Weights of a small GPT-style language model, trained from scratch on English Wikipedia: 8111 steps.
Each number is 128 + 32 x the weight over the matrix's rms, rounded and kept within 0 to 255. Layers, rows and columns count from 0. Numbers have three digits each.

# down: layer 3 MLP down (transposed), 1280x256, rms 0.0823, rows 1015-1134, columns 0-31
# gate: layer 3 MLP gate, 1280x256, rms 0.0986, rows 1016-1135, columns 0-31
# up: layer 3 MLP up, 1280x256, rms 0.0937, rows 1016-1135, columns 0-31
down1015:135115174138107185139123132129105121142164182093112186149131150115115155142099116131133139156097
gate1016:161126151153156131072179099182130151119101158176127094063150080114064082168138093142132125102162
up1016:206124086196191166152196120128142121123114112120122137174156100154093115122088134066124064125139
down1016:087111059138196129103155087144173096145142152134140147158132082126106163097060137085154154088135
gate1017:111112080155117175179186164103131084099196114133098060128156091141142109113148156103150089169126
up1017:143106152107124161129125073051125096098160147161110080139150136090097104129197124138126046165152
down1017:184139139132128142112135098146164112167171170146147205160159182159086139124106165142147119160173
gate1018:146103145137120047098184107177166156105093118134135126125106134161123121109176169131116119116102
up1018:130124043134141162169156103105179094063146131080076162109144055184072171130145078210150099106147
down1018:131073150142141159194144145178055094054127106129139050131176136115157165154140098129102109072092
gate1019:171116097134116145122136219131125126100178123135157113084076134194108121149138073173117141075092
up1019:081128102088151181211108081156136152093050193131108135128085159148111109161086121152118131097118
down1019:135119143105131123134090145098078089147086079138103142132131133190158105115146134109169126159050
gate1020:110065109185164156131101169146199081113129179088157107118085102122086143189155138132172163093175
up1020:120115091193106168142104145105134130121097166132111135200129112082059123132134166133094151122144
down1020:155154121143111122168147122092107143125103121136107143198188090101128128123112134135110101139080
gate1021:120080126175138121136130145103186163165183128172097106143186028144078174122113142126135139160154
up1021:143174127178158112146104132178072124118111037118131170110095148166139111135158100078157158187173
down1021:128135117111173194070110176097144104135130110108157174103116142110130094169141099073131150224138
gate1022:099063140143160082068144131115122108206150175113153119070126113139095103125151135159101096108169
up1022:175153142149121171108162111148151121146096096167119174157120197104119142050114104136166101137178
down1022:118171124122175134161137115066141105148072199113153124137099076099145157083172186149127167116115
gate1023:149102101192135126079089102062088107141117168160098105117163130114138125136127155075104136107138
up1023:182122140175166084111113112111158117106108131115114164088134106107147131127154127100121106133157
down1023:086130126085133137090137128074071115129199088148154140099153156159205117125152132101117162114110
gate1024:163114157103149097128179161167158095118147089142109115101098139091098073104126134114153073155105
up1024:125123151147103096140056138138113134125085185114147111134180100112144089177168160128112183144146
down1024:150129119157162099161086139142138129105149147126158160175138132115145151185125154105127095134149
gate1025:194171153145081129141141170111113100116149124131127164146125099143138131141091100084108123176171
up1025:090090112152138130132168119162137122170140116116052101097207144173128152072173153155105110097092
down1025:142139156129095126086110150071205116169103164111117192120061138106125110108148167128100112106164
gate1026:150132142180152101128120136067147098110135125150179126093118088102182152146107091107150159103097
up1026:166076154109111140114174099159099123090155154096083081126158182119181106137114128104131108129137
down1026:114092122102076170129146099153119106157120085157077145115115086160149110130166102051157131166150
gate1027:193137128099152124152113089128134126123152159138168121126172041168095101146187135105148181164175
up1027:162180126127088113129202103089083116108157156116132080091113181130144118090109140103141125104165
down1027:097109171144179091140168122059115175186120117148182115141148153096179090149065153215133166156115
gate1028:175128154174142129167130097090128135134115150104144076171095187095149102058104135083122134127116
up1028:129158068053097083113136157103103066037116117138088152160117136178151057196100077131101114105207
down1028:146109134140131098135148137126145152118111093144113112154074133126072083116123137157118115124082
gate1029:139129158099144154122147104131128160126159073170114114124126153107123172140157175145122137167214
up1029:141147124110082156121173163116163139088120127041115171167152169104131156118103070174117080135130
down1029:151112109136125145104147142165134143203145144204091160130120128156108184198133103097112144112158
gate1030:097182092112109098217128145138130133149126074151140158118082163185087110187208080085118098096106
up1030:213211119106113206150080161076153123084138113143096174093121051175134186179132082142099075110161
down1030:133114120172136128168143174092158175133147120133160173121066170170145136053154142099147071166086
gate1031:152095160121105188157125128160124066089089159076144164095186089154091057174163036155073132058128
up1031:203122168109107107128167111154103124116117120141099142112130141133118182131153119053082074139187
down1031:093109145106086117098184175136133145162143107153139142136118181141071130087158074159147105130133
gate1032:107098129076125109065120109125093141149186176144094117084143109143156117156177154156157155236159
up1032:105130068108145113125165155121141169115115139125142131153188114136077166137132125130087144121123
down1032:126113175123227133082086151136131129165184072137154093136124138171150098185161038103105133176107
gate1033:198074134145160065147064137162145120126115121159163120184153175183117144168160087144082133111104
up1033:108117126080105136195141148055124056148139089143109153160080226069146144072151136114099088127091
down1033:107107119129113161117117077114158148168056088108129074079116171086131121109096135091151120213148
gate1034:126151120092111147100084140114102146112158163106155131105157040140116148157132069115102134117139
up1034:142148144168109185109116095162106160051141156114120175148111172139109127099105169099096185086155
down1034:079126184116154130135134154098175088029129173080097118121140122115125148128153166152117127111076
gate1035:179169104110092116079122132175076109094119095156138065155135176128202080130135055073122091123114
up1035:106109140141123123122116120121172100182127115124194123170168107132124177097228121104132136099119
down1035:127175086124100119127148099080103168143121080142164126115133140103158094129108121088154128158125
gate1036:099162085128152071148128119179108107100136132145168056173120114097135120131163100098070120091093
up1036:104158189107156130166130105141118133119146184153132093110160161127141158134098084096102156133120
down1036:123103151194166112156089171106153130059095148167148159081066123174105118110121139181116144103184
gate1037:047084129165075116163212171154126122137113174130117158154146124184068117082142146110126076125184
up1037:122176127045099146175144126143165169144110086117114089073156126098138116137205158109131105126170
down1037:081127166151094125092143050143139106119109140116063127134088182128080124119145126089097118133130
gate1038:115089130116148116096105140133129114174113059086138122132103106155149097162123202071158092122098
up1038:087155116082150228136123147153058092121111131113099107247119150088185107099167109063125092123116
down1038:177114170173111137126100186113160159131142111108130111206103137157129150154109135129075114120132
gate1039:124146073183188165150094155094098128164142172212101141159093090117118169128123166180142112036132
up1039:131129120196119151097207101167127190116116134116081180151113116148157134077102070085084097109114
down1039:128123154145154168103134094122110062105174097093161090177067099101131134152066115042067122157110
gate1040:110103162131107122184114182116143122142149080116161167135156072134120158140095115184144150129135
up1040:111156167100117098127160179088128113062104149152107090148152157104141086099136156144133140140089
down1040:066145106134066143121126123140093130168181145164141119121145162085119157141137161074088163124123
gate1041:121121123150093160161103200159126131130069149149130146070120108066173070101127064124172151115068
up1041:163146193158136172147157091095111139143140094136086191122127179129103138176092093119142117158121
down1041:186148075174110141095103080131097095150131179099118119155090138129115115186156160151133164115119
gate1042:075150102139217168193110144096118168118148121155108129131056149118093146152082142057101094127086
up1042:184086068142135100169101120088096120115109126151085107126201123142140139101103161119133106129160
down1042:162108070185138034104133079195141209084154120141152060143157145074156106151130160171161094102084
gate1043:114132159100134134136151137137093107135099132180120135043179139114142124126159132177086090126159
up1043:137111192160122128135125205139189133211160156123144142106127092081124135084172157161148057121164
down1043:121139131142123142080121055155212111107092155184056154147139152086169162191109167173131091148116
gate1044:117089151133103135061111131088122119104182149175140085162117140166114095188164166173128162171093
up1044:078115142122106134100148130114142123077150136117100090135130184132092147167132118104106189169149
down1044:185098143130171186142136103091125148093129124133128161084100127155130128128201081164150115162099
gate1045:121147125146132178100145157116113111130150136108155128118139128168146164136170147141117115129171
up1045:156168094170100097113060067137146194094155199069141124093084172115102135123186103089096108078164
down1045:083129125105129155117143105150148130092107130174153051152054061144120119088237149150099181082116
gate1046:128153156092155124125086130132154141089113078149111117121125125128138183093141175152109132099153
up1046:128154102108100126102150111071158164178153126156112140151162055155133078161124071143105144153126
down1046:127149174143113099078053128166140150111160134121149163144121100127123142133149087138076106139119
gate1047:190084109141162115061152129179147137196139107137133086141119158097107174067120132132147114136168
up1047:105148189181135102102072136162090115151107120112138198096085128114170120140119105125165108171214
down1047:166123116118186155150140138134148160109092141106153200077151115163174153079103084169160104171174
gate1048:098205105136155148160099163156091143145148097068144167147151094118118161098134138061113106125149
up1048:115131117094112107177113145079202137098120113141114155117091146132154110063166145097122133058106
down1048:112146171115118095172082200150105154113140135096149054120156105083111123173115187122079155102188
gate1049:201106157092120102112116154167153121122164094134113075079087123193182185143128182124067065101184
up1049:081130145151130139174137105112228171141178155124098106102157144124110138094158103192082109061126
down1049:110148127107132140135118047099138128132088120162157091135118157097137134153085130111075159101100
gate1050:156097135106116096108157151158138124169144158138146094114129086090131125081128119114125142126140
up1050:177128189235076072147164190142160130182142146183150130118194186148154096054168116144141120116136
down1050:152123188118102168100147156120140078097114194130142161145116142137151127092151114148092090109102
gate1051:095071120075114138117136108165104139081119067179152136075125135154120133144120145155130149149079
up1051:168150137135105145101145123121153110158184146154141104111085129132095171121128158166119149139161
down1051:094142156145153095180125079109164143065202174106177158116109129073106151114103095177065109202194
gate1052:124119108146143105145096078172141101142088144107185132113083140085085119104134160074110101128109
up1052:104088145156116162096166096112136127144121133183180104142139127115199133113097139115159109193106
down1052:116144108120179107125116111133086122165098153194095135127110133111118141094127129161096117115140
gate1053:111156128168161188134106138115191170101184148188128168193137120136145124133205124152146157167169
up1053:100147160115128129131108143128138151135138165166132140159088066145100167126080140095147069127101
down1053:137114146108111179082162152113094159120080128163118110105044119149120162134135103148101172126114
gate1054:126167140142129120110130132118131093124114190131145186098130180148131099084211149138106171134169
up1054:142101148116168209095115149076171103129120084145108139155112128107125168149137085166143129159177
down1054:130128086193149121053122131170148177115094095148073122118181107168109156189136190051135141129168
gate1055:088163123065116094195168160099097119129123122155095137120074142130101095130096115175046161186123
up1055:142161098139067083137132114121095109139112114210124153141119150139140130158166183065133103154169
down1055:107143114070094139126124152098086116109167057095138076128113144131117122070094069202081051128043
gate1056:101125203099141139121055140199127126135152145125103073072157102099068134114152141101134170116116
up1056:215168113116108123044134132103141164116138141135115144141096154082173121164083147106150082151106
down1056:117167132168120102150125139136142162151150179154088159137096151166117153144124114085106137167106
gate1057:151152133104140147131101093140130152139159171170097093137149105120068067113130084140121123131118
up1057:162080120180127138186102129105103206141138197141100134111111142174097203144106079135144073154094
down1057:155066154181126128154111146083124127100118133114136161116184104055190208161089147138100124172107
gate1058:116151109116096125108139132085165200119197097203068107142091118145163159122091119094153131130208
up1058:092099122130129119183100107130129169097128101158155130136092100154116145141133122119162173158150
down1058:160131063145038158139135116062116158154144140108132106098152100167172088146197099186135206165139
gate1059:141118171141136174070093127157118108108104110118175169117119189136137114120151086149130105155132
up1059:078138141150122229182098147054097124110073134129129119150123181166151059130139084091103099089141
down1059:094143199103136198095140124125164169101087131201154107131109063070076112105200163137123090121120
gate1060:138124102081122146166106133174079182100076121159162155164141137093130142122109149148075151127100
up1060:112139191082105088153150074155170125072104131131031139168118166138087164095136149147140146164129
down1060:097077094089105094099185098115130110111088119118073069138167099101198138149147159085077131129111
gate1061:134123124156107129216055170121081203116154077067127144125145134105155113104091101072159144114186
up1061:126104122128185158146171147143138130141173135169141096133128150168127115146160165129120126114151
down1061:101133143087172106107114126087135132143139140175117119141154102152114128170114137114158092121149
gate1062:068105170159117121051098171155156142075155137194121135156190118035083150108093126179106142127143
up1062:133122121126112153102156156131129139126158062137154181065074101167160179176183042097166114161133
down1062:121102117128169138141144157133139125061133156130159093122153097100123161112134128087133092084089
gate1063:118082138194133130135101135085167036162101074115175103104102149155171173137145110147144113163169
up1063:119097124153150112156143140126139159098107114108159169136082158125185178157090099094156148150144
down1063:102114108100089103105149130144086175184091113131136147183141124147176125163101119130200125124117
gate1064:064095170149085138099138049132130153102109125144115141099175160120065113170116090120136183075091
up1064:102105121083128120167121121126137133113103111139139120137168144137091100159123151114115071089211
down1064:195109123139119213090126123149084123175148081132114090100118177126082158143132104135160075149065
gate1065:143116114099163176098138116152128135075095126155114128143094164106110098129163093117133082125114
up1065:154143098147125128127189098118143133203148131129093119127066178145131155128097140149106093123114
down1065:142110129141149135126150114123164137124072107110148135145078172118176102131183116149135152118127
gate1066:148143205111124074156082124155133147104126071162124153156124080068101081114165122169067105149117
up1066:091123136120118103116148135160100153165060155094119172080096196139091143158151184128097162185109
down1066:148143101165150123106166134148139143186080147157138071084099151088111128121138135157129115123140
gate1067:110121159134162080135128139157167112073145133135138101097137113128143112096107150141101148073125
up1067:153152137137208111167104125118158164196111126136129146088149171202124108170112106100110149152053
down1067:084163093113147163153101150069131138148127111103143106191185150143138076133148154136155104156077
gate1068:115137116185140171096126149124142136060129130133211136143121107113119101116136123090094094145112
up1068:101106096134156096116119129111106126148065167151143037064124157150139151099141111139157069109173
down1068:129133154158157085142108157142184110113161079118162157153143127144142096159166180118118107150141
gate1069:147113191085154094085154098106115115113126114078162123082123153191145083147163120096119126059114
up1069:100133100149168148175134114134073152190147131073106091120191190183140094154135140107145131132146
down1069:151100107130142114160133155149125147105169115077097127106146094141176160125106116097136107149149
gate1070:112133143129145188151097143056081137128051129146162171135083177073107166196176148104107132074105
up1070:089111113082141094156120123143087147144043136163120157141071098088093164130077147155037147074131
down1070:072119158106144079141139118124061097112110202161102152074095055145150168028082160085141150141127
gate1071:133133125147209151161102155113100127148128069131128134076087099145086132101141147075129078153116
up1071:098087145146169134128136143105124118113107134139038146172189140134134146154135119168103111157120
down1071:103155150135145143109124118181120095129188115092153109119112169079144086072156167117125128114131
gate1072:167115110143143126136127103212145124129127062115119152152147120128189119081115154062089054131133
up1072:103093089124139169071135121087184119124184094167112121110159120177103168149171103202137171092183
down1072:131105158158074110156066132098127146126144159143035086107137143063128110117121147081174168120103
gate1073:136175160160104186159136198140158104115139162087148097140112164114128120120179103186088094152128
up1073:088125164111131161156082122120132138067053151113145182119141100099133169084142162178188133097139
down1073:136150088136046192078112110069146158173149181132124077126163125131065177106113093220132155130175
gate1074:142158132119150175112088134140119171128116130116138105086120168131077084116170108059129121125135
up1074:160135138080133093090170080147167132153065044139098121139151159056146136155142186102100099120172
down1074:134139093175128142118072123128162081096080133121148176162169169148239153150096118113080046114099
gate1075:169107119138132130106039163151133193164133138114114083104162127172097141147125186108175065129140
up1075:101184144117115125121083147118107098127137168157060123119127133148121105151163131157122139157085
down1075:105179154146114068081128135150158125125160063130092122127136147135129085106138183156112079138139
gate1076:149089173125156104126121114142148093147133198081125151073132151204129103113094154156157135053150
up1076:157189097095054152116104131154112165131117145154161158138098111106160134102114076101096076105140
down1076:112175090141114150129162107112194072096149132132105198107102166097126148161099136153076160121113
gate1077:225125167110096143107142165106156149094145107117128118139099151120151125097133116100164161094194
up1077:138039132142118135104112105157149131140177131112196121125125142114103080118168128108141105063114
down1077:107113131128121092126097159095143111132158143124116117149140148118138124139165160107193085131124
gate1078:151124150186129128131154128106152094079090217125144107099114121102112202128125114151140152094089
up1078:184114092099162092091181123088150087121125126117142122120112190191134087094199144103128106148158
down1078:155152115114134126118137097212156142163126121155154135105113082102120088083117108149122072160142
gate1079:149151128142186155144112214126105164128099106150175123121157120138133135128152112081097156164123
up1079:069174108123097152113162143172118169106138152109121133114061122123207131126131203095124095098102
down1079:155135154169112106091142116097101120193159180146153180134114162188154137104086088146161128127097
gate1080:125106143115100148091116175140099116171149162102185106144117184083166104141091135116096168131089
up1080:120151212116106119097148135088150084173199078137132135071160151143123141130157137140063090134125
down1080:143139138065131150114169147142069121150071097108060133098094163120104131069154153063153100164080
gate1081:109091182098146166130111168170169125130144180088126087071124112115101123149110129139088158059180
up1081:090168096121143158106140095132137179134187191108142130160127091203167099163109090162183128106141
down1081:132116142128070091135105121162136131199128142105133113135166124146094070152105156122129146116114
gate1082:177082143113194110130204176090081117125123096087108138074140130113163151198099144105117129182114
up1082:127114133054205059173124154121155073095133108139058084107129117115118147120137187079093162161111
down1082:092175098135050133088105151084130157161101180185145121174106117156134134122132112091125089147151
gate1083:107123061171122123097091142190117100134104096155151100147168105120113087101106127100171107071109
up1083:128146140120143131131110115144131118096055151146142059155127038137112116104110118128121107133108
down1083:116173138139158154096159092087138164110174156183091199121115177151099124103096122111167136172155
gate1084:135111180125151139167105161126118131150163080105143174088096116137136148136143144140111144130124
up1084:130159115123094179146122115121135057098161178115128169085120079128176141086121130099093127126103
down1084:124168125189148078146098066169081104164116132177089117071073171135149151109103150133072107099101
gate1085:087066107111147093143167137089093162146206122128122076123142094136150173152072051130137169145067
up1085:147151157141125148138153056166060160161114109154190084130111115112099105145137157128179124123132
down1085:144088088121065162113085144115122100163120114105162131129144092079189169129135087155139145124118
gate1086:057109092127096137146143183103150136099179093134147126117172088152133077161153151117083177106100
up1086:101129113100123118138153113162057139147092142136159190128126152131156113097082061233185155067169
down1086:116143173154151184175123062130156154145143104112166141180138144203112090127084095164171094093126
gate1087:156081157164142142110108108087172088113206169108114061152106215165120084149136088117091092062174
up1087:102138159138100115130076077107164119083129133214129198117138220141128079107061072144115069077129
down1087:087139154109140165196130111088109170070103071177110120078149112122072143108097159113161142144143
gate1088:105122142146105165186180098194127089149148087165198164106151093125167070094172103126128121140147
up1088:127115126140168144180084130131142132050098121110092134140130079113121076155106091123111117137127
down1088:136159113142129098110119111160095197048098057101125081091136140138098124111134155078098157124125
gate1089:117116140109127141223153165135119084123141138124091154091093076151147082115173169162075145085174
up1089:123123176155194119121180116104088146142099099169154154125157128117106096114138133194149157135169
down1089:176080113209183193155166095153190099145116164197154167114171141151140053138103124067131129165146
gate1090:100099113128129148081111111078112123156111117091186129138117131139168131123095153135134119162098
up1090:128178120132174121152097104096099147139118121114168065104091118158117167113164121086128130139133
down1090:091140160106111148163141140090141167113133086110170155141126137153149127152083184120095175174078
gate1091:106095159133135127100201134144159174080098092109134097167107191138147122093133170131074073163095
up1091:088178139160147133161082102117107127113153124147148127106141137108136150120113152153092134147116
down1091:140109101118110102133152085140132183149152160153138148171106106151123148196062109116068148183112
gate1092:131152159127134082186139169125136131121136118145161166156149123120104128077165077136101158164165
up1092:117099104107129170186125140181160117126125134175139123102128178159178109169130143087050071097106
down1092:156099114139148084103148154179170093086162128137066106125134109108134088060135060154136115135126
gate1093:167191142173083132103110137173146079080097102150158169169161131094147108169166132118140092107118
up1093:071116122071181139137147176125108121160123112080134130082124038175151085156137134139142094148137
down1093:135088109123132092100124111106114125084116117095111083127123080174151146177098200203138191166148
gate1094:123122149115147185086063129102144102121134072120115093051152119132149142115144173123107092138107
up1094:151164168141078141111133152128129069116104125170155152107130109076117117158123150087111094077120
down1094:110120088150126148113186103126134181170106085165106139140132148119155109158151145082184215105105
gate1095:105158130135118115072149131120168193162151142176113123097148103115106153161084066138123062148113
up1095:053154128098136107124143068172152154123147127186104076073164134138144130192141123090100108106141
down1095:130119201102102147179148172115204126124101150137130101179111087156090136134123148139171156134106
gate1096:147099117125129128207138176147109083096154120130116154186102118123165121118153130101143141079112
up1096:117092124132144119085163147143134155160131133078185096111085162119147085165050115122139133137170
down1096:127137128148157185144118129132130135109136170054133147095138138113130103150153110138130157165099
gate1097:179129162143203158138133139131142097125142104179118132137149107092111152165091148162082142156174
up1097:085130115157104133101178121087148154148145148181091188144103123150149103085151129148117139150096
down1097:173128179110133128150107140148137088170157101146066118139117104168084143102137135080097148120169
gate1098:117139112139136121225094162115132109135132144137084106156102187106129078085090122116138140128101
up1098:140118158125099151094112171116163128138099148132150143144099178067092136135087127065169086085137
down1098:093136108112099097145124140111113161165122126114145178110175134150075149114119165063113114075091
gate1099:162106121157116163145122137144111152121216119195118119170106150107148120029131115068162152132141
up1099:048142163154173137204107079168162130102140073159126121093121107117165111166145075103098143110165
down1099:117138167115165133141150219129181134111135135088180092108116090125120103098124099183177178142126
gate1100:137141133120093121127083116201102142121055141167117130100120170147164093092130207060117175066137
up1100:171113088111118210092158114164111124101135085177130095091121122157158089111129096197102128173130
down1100:124171128121132140174153135101131121165180061118060172159131143155096135137113099075132121114084
gate1101:154136158165155059145128172073208119147169149159077146076107133144137132197095118076145182157083
up1101:108120173105157159138124115113123095098157131120138131098134091120115156114157096158108167100179
down1101:138106110137120102141133081134116132200146081096097101136134170091141150140118117123114155140191
gate1102:166113174107128090164203118190159087092161118119099095180104172144177124138136114105117119103131
up1102:144124075137162129146143134100110139080116098128109101107127137148141128116190142092163146119142
down1102:137099128105108141159136135145147120124094146180157129114149131106143063095160134137148189026094
gate1103:205153171154154120113078127176123129146121163102098116118134112126135172150137116125133170062160
up1103:203142108098122123106137093175086159156104124206079145156118114075076122156105141164112153100168
down1103:211125145156129123086129139136124113140105116197132099103091111139123190164103154158183111108073
gate1104:188201133089142109157159132127109094205135163130119068100171169166128121130173140167143140123152
up1104:147142169066162105123160114158094164130093050144099128139112114117191140099104097155120119130085
down1104:117181079071098106147160144102149153167152144131082152127142054123150170105128106190155127113146
gate1105:166058082143116140116063127161099147160125105101133125097145094108202093170120137059153127161146
up1105:098129152079140104143111129135178165105079115154154086095105128087123096179135136102166152151147
down1105:164141156100116087088153171169226136122114121124086162169143097153153137111148098146156140138163
gate1106:181137121145205111119140126098131123095114078131150178100168108094118114103133090129144178198130
up1106:147105132095109093147142156090137068139123084114135161109130089132116051147061132098124092129101
down1106:088184126184157069124160062114151151098144120098143120099040136130141144120161123125114125109193
gate1107:110081150123172165110137112084121136107052180156125088138104137165105162109088058139118116106117
up1107:082132162151176145123108099095135146189125172123137097089148147123198096086128140123136143157119
down1107:101150098154201113155130119171138173154187068139134143096149138071155087155103181092098173100105
gate1108:160102143178128138180150147116155122124143114161092151060125167118119128151173086093095121102074
up1108:133097150135126216167095139122140141096095116149071189173093128138090138100113113123160152113104
down1108:094156136116038178077090138131060074151137111119163112147102168178113094111196168120163131090095
gate1109:146086099127145149140144143104097055113176143128124096147191073157116160100156133175104096080125
up1109:124113154159162151150142169144120116142142100111100117102164129132113156235119131117100096114080
down1109:106049084103134145102107168155087087142142186115129103069158104152080136153099108139116171092158
gate1110:110129097174155112181122178106065139102119131129092156106095128205136137175183108138173182077161
up1110:138075166087130129095144139139119108108203185143133125114156135172140136124102093111083168142161
down1110:191107077123090141118128130126127101121115131151109158077123178156099167126161145082129169113164
gate1111:140117111145126144115065191152089155110179130107194107047123143125142096209112162107112094089161
up1111:126103155122131094082122137150092123133130114048153142101119103086139115178146140149114159144178
down1111:097158145140143071102081173109132182149173090143116059135138133104149081225097152081082172084130
gate1112:168122157152145140131133133115206111128111170136154139051071120085154146140132096123130063182136
up1112:142122120114100074139107139119098078135125142107121106131171143163128082124129153105123122089107
down1112:159110142141177121142135147076139098185119144089063134082110083125127099185114136145139088080102
gate1113:106172135108113111124147098117153117175141096118175107141159127090105137136124145109120176133148
up1113:111158166095098187163153121113069064093131130100178125132114154092100117106186182170106193156088
down1113:187106217132055121135174164124137136138105148098129154123138070106095148172149093112125132140114
gate1114:127128186086166162142084116106125106084130116175074087115135164166190157165096183097134094077126
up1114:199186139117127130152144174133123182183147064162135107130166140127169070105149122090124178098137
down1114:147193113126109146136138157140204172154162167126147118169063127141110058085117194136113093113144
gate1115:121131115154167156159110123187152137083117146068137138118093105140151112093119113148086107119124
up1115:134127094107137163178079120151106182119110158125159188163126115159132152057082152167132154089094
down1115:095175104066111106158122070156103122075121131096144174146183125138137171114103109126111175134138
gate1116:149130121202178134127170087118164156096127124117151157136112134107171164146121119119097096114183
up1116:161124136129186187101140095073098075116092117116102136106096161145141172188152144113129161163172
down1116:140100118119179137133137162131096135140125116098163141108101122124140115081131142151177119085147
gate1117:138179139110115090110158132117136130100150131191165172096130121149158167092107094161114128086097
up1117:115156164140115144149124095160107150102141148125166096072112140070147159158147151124096178141117
down1117:143142117121131130145073153136105177110099171112089152145137161107151138119122118151149092086166
gate1118:110080164190137130139134194128177098111146145110079151090065185135118126107125061175105077130158
up1118:133164104088144147068069172112183211076099153180064112121099101182094097134102094139116068151130
down1118:080109097099139111158116147117141132123115140144138150130154122096140143135146170125161121089126
gate1119:122125154175183132109100165142144143091154121132100114159160131132096119153119211123101112096121
up1119:087127132084119122123088073110155145127115107138120160159107163144127156102105191179077185141091
down1119:118180083084125113095112138114131130111113193128096121123138114127123104119122028112207125129074
gate1120:116168119125100119154128121136144101114118116160092087123142124125132146152174106082158147171129
up1120:161130141190120149184119139092144100128127157152161117148128122109161181103163094076101155081089
down1120:166154108131105104178094129142110201135129136151145093146167137090122129128112154151141144113116
gate1121:187132167115103116126151156222154078130165117139154109103094192137122122124165087105119101086195
up1121:145168167075092098129171111218107114103148096229083122180099197169131113136143105162131137131185
down1121:112116108144098095143108138107172129134120135130093142207119173126191113116138169169104151134109
gate1122:096149156159123134075114117109145100094163164115158173124112144150155114138130183109058090048178
up1122:123115097100094112117162127135152098182181091181131070115063162163075085131144146128116163162109
down1122:137105176103118146102141202120118065141125161096135102118127100127105142131150080133141186065119
gate1123:125075108173179130170097191139137125139108179121151126149201103163194177181091146130095109111140
up1123:079162127146105089107151186094181183123163182162215153171078148147119121171151096119081114146119
down1123:128171118080176134108148081175137136048145133062151109128203111171163148137146123102121107153100
gate1124:187100167087128137189139159125117112149156142144096104089141133140176123098111165110144130148138
up1124:146128124113139135145149185089063098074171118119089170138126150140116081136078107120129118154099
down1124:116149145165124081126159112127155149088148098144130111099100121130099113115133108133109084136131
gate1125:096094145105129146122127155145096047132129188151159123091104165117120135158127148138120149112161
up1125:135065170139165089073196112131128067144114153139086151077176120083115117187112174143149115150113
down1125:059143116119100095140182092183130141146141143110104140097119164102086148166137150076118138118101
gate1126:097086121160195058150111177153144116175155166109141083110137111098106091163154072098133081187124
up1126:152137141117131134055152095092136105069150093112110124106124139145136130110120138156119113109163
down1126:122132164152168118136098100093153109127144137119128148097141087121108130111156097121120131101112
gate1127:111170118164131137147113089150141135128082109105164081115099152096134148112129122110136114131154
up1127:147087161155153109158160098097132194151146175172116122120155099100122111111108180156175136101129
down1127:146148087198157118169167122152136151144100101160095116121104142095146112113110096128161123147148
gate1128:126056146165152131240099149130117129113145126111115143113122101145131107142097126096078103086152
up1128:103120143194113130084182142076136162141127125118095181101170116121081142108098106108151109127060
down1128:138125124070124120168099187157147083098132107137183127080146137112132193061134128088135087089123
gate1129:127146142151094146076100109107149130102149152127123157146156169146149130118096131144139110117141
up1129:098157094143086139078131116146133084166162141091069164097148139119085111137180176156113075096106
down1129:169151121177114135170098129142122111138164139072134121129136096154148136081111134153210090081112
gate1130:179141109113132191148102134118135147111091099125116108100149064159126153219088126125132116136099
up1130:124200107127164162128174123103125109076139162137123145121099130069165082136145071148148139112105
down1130:158145118109180150160167104117098128117192138113107127091146082141099125189122137100132136122116
gate1131:132175167122143158154182060157124106097132148172151070107139111169163133117117081101129146082107
up1131:121175133100143144177146085142142107124115120150142127133115132138151130098107135048174052145116
down1131:130130114149181135166114100155103104044173138115148131198147107149108084138118089113143159071110
gate1132:104131117121148068111126135133135123115121145122125139145167073146108129139173121109095127070121
up1132:125077133120112198129146086138109108150151126073130163038121137174124121143142106111185137151127
down1132:161108111134088121173114126143133140108168183128100115145182139152176126172120113148135126131142
gate1133:144113164174108103116135162148160117178121152143089163118130118081127122188143116173180073107129
up1133:109125136189113145127081118200049139122083092118180124149111135114162105173183131126179145098128
down1133:170099093105139085074076139113118173051065143094127139122112039157114149121108118130140134117081
gate1134:162083150161118123110100066161154147174123121168153181137176064182170137138137076046134119114110
up1134:139099131077155139189172096127135085180125100137156100071165129149088120118088151047086153114123
down1134:142124095142151144154131185180159147161127137181142124160167122182126109142140107163094128110131
gate1135:132131148083178130155084135137067156119133082115141179029150126094122141191110120103135111180165
up1135:130126158052122135142126171148159125128134102073171130103131103117152128163068136114101147094086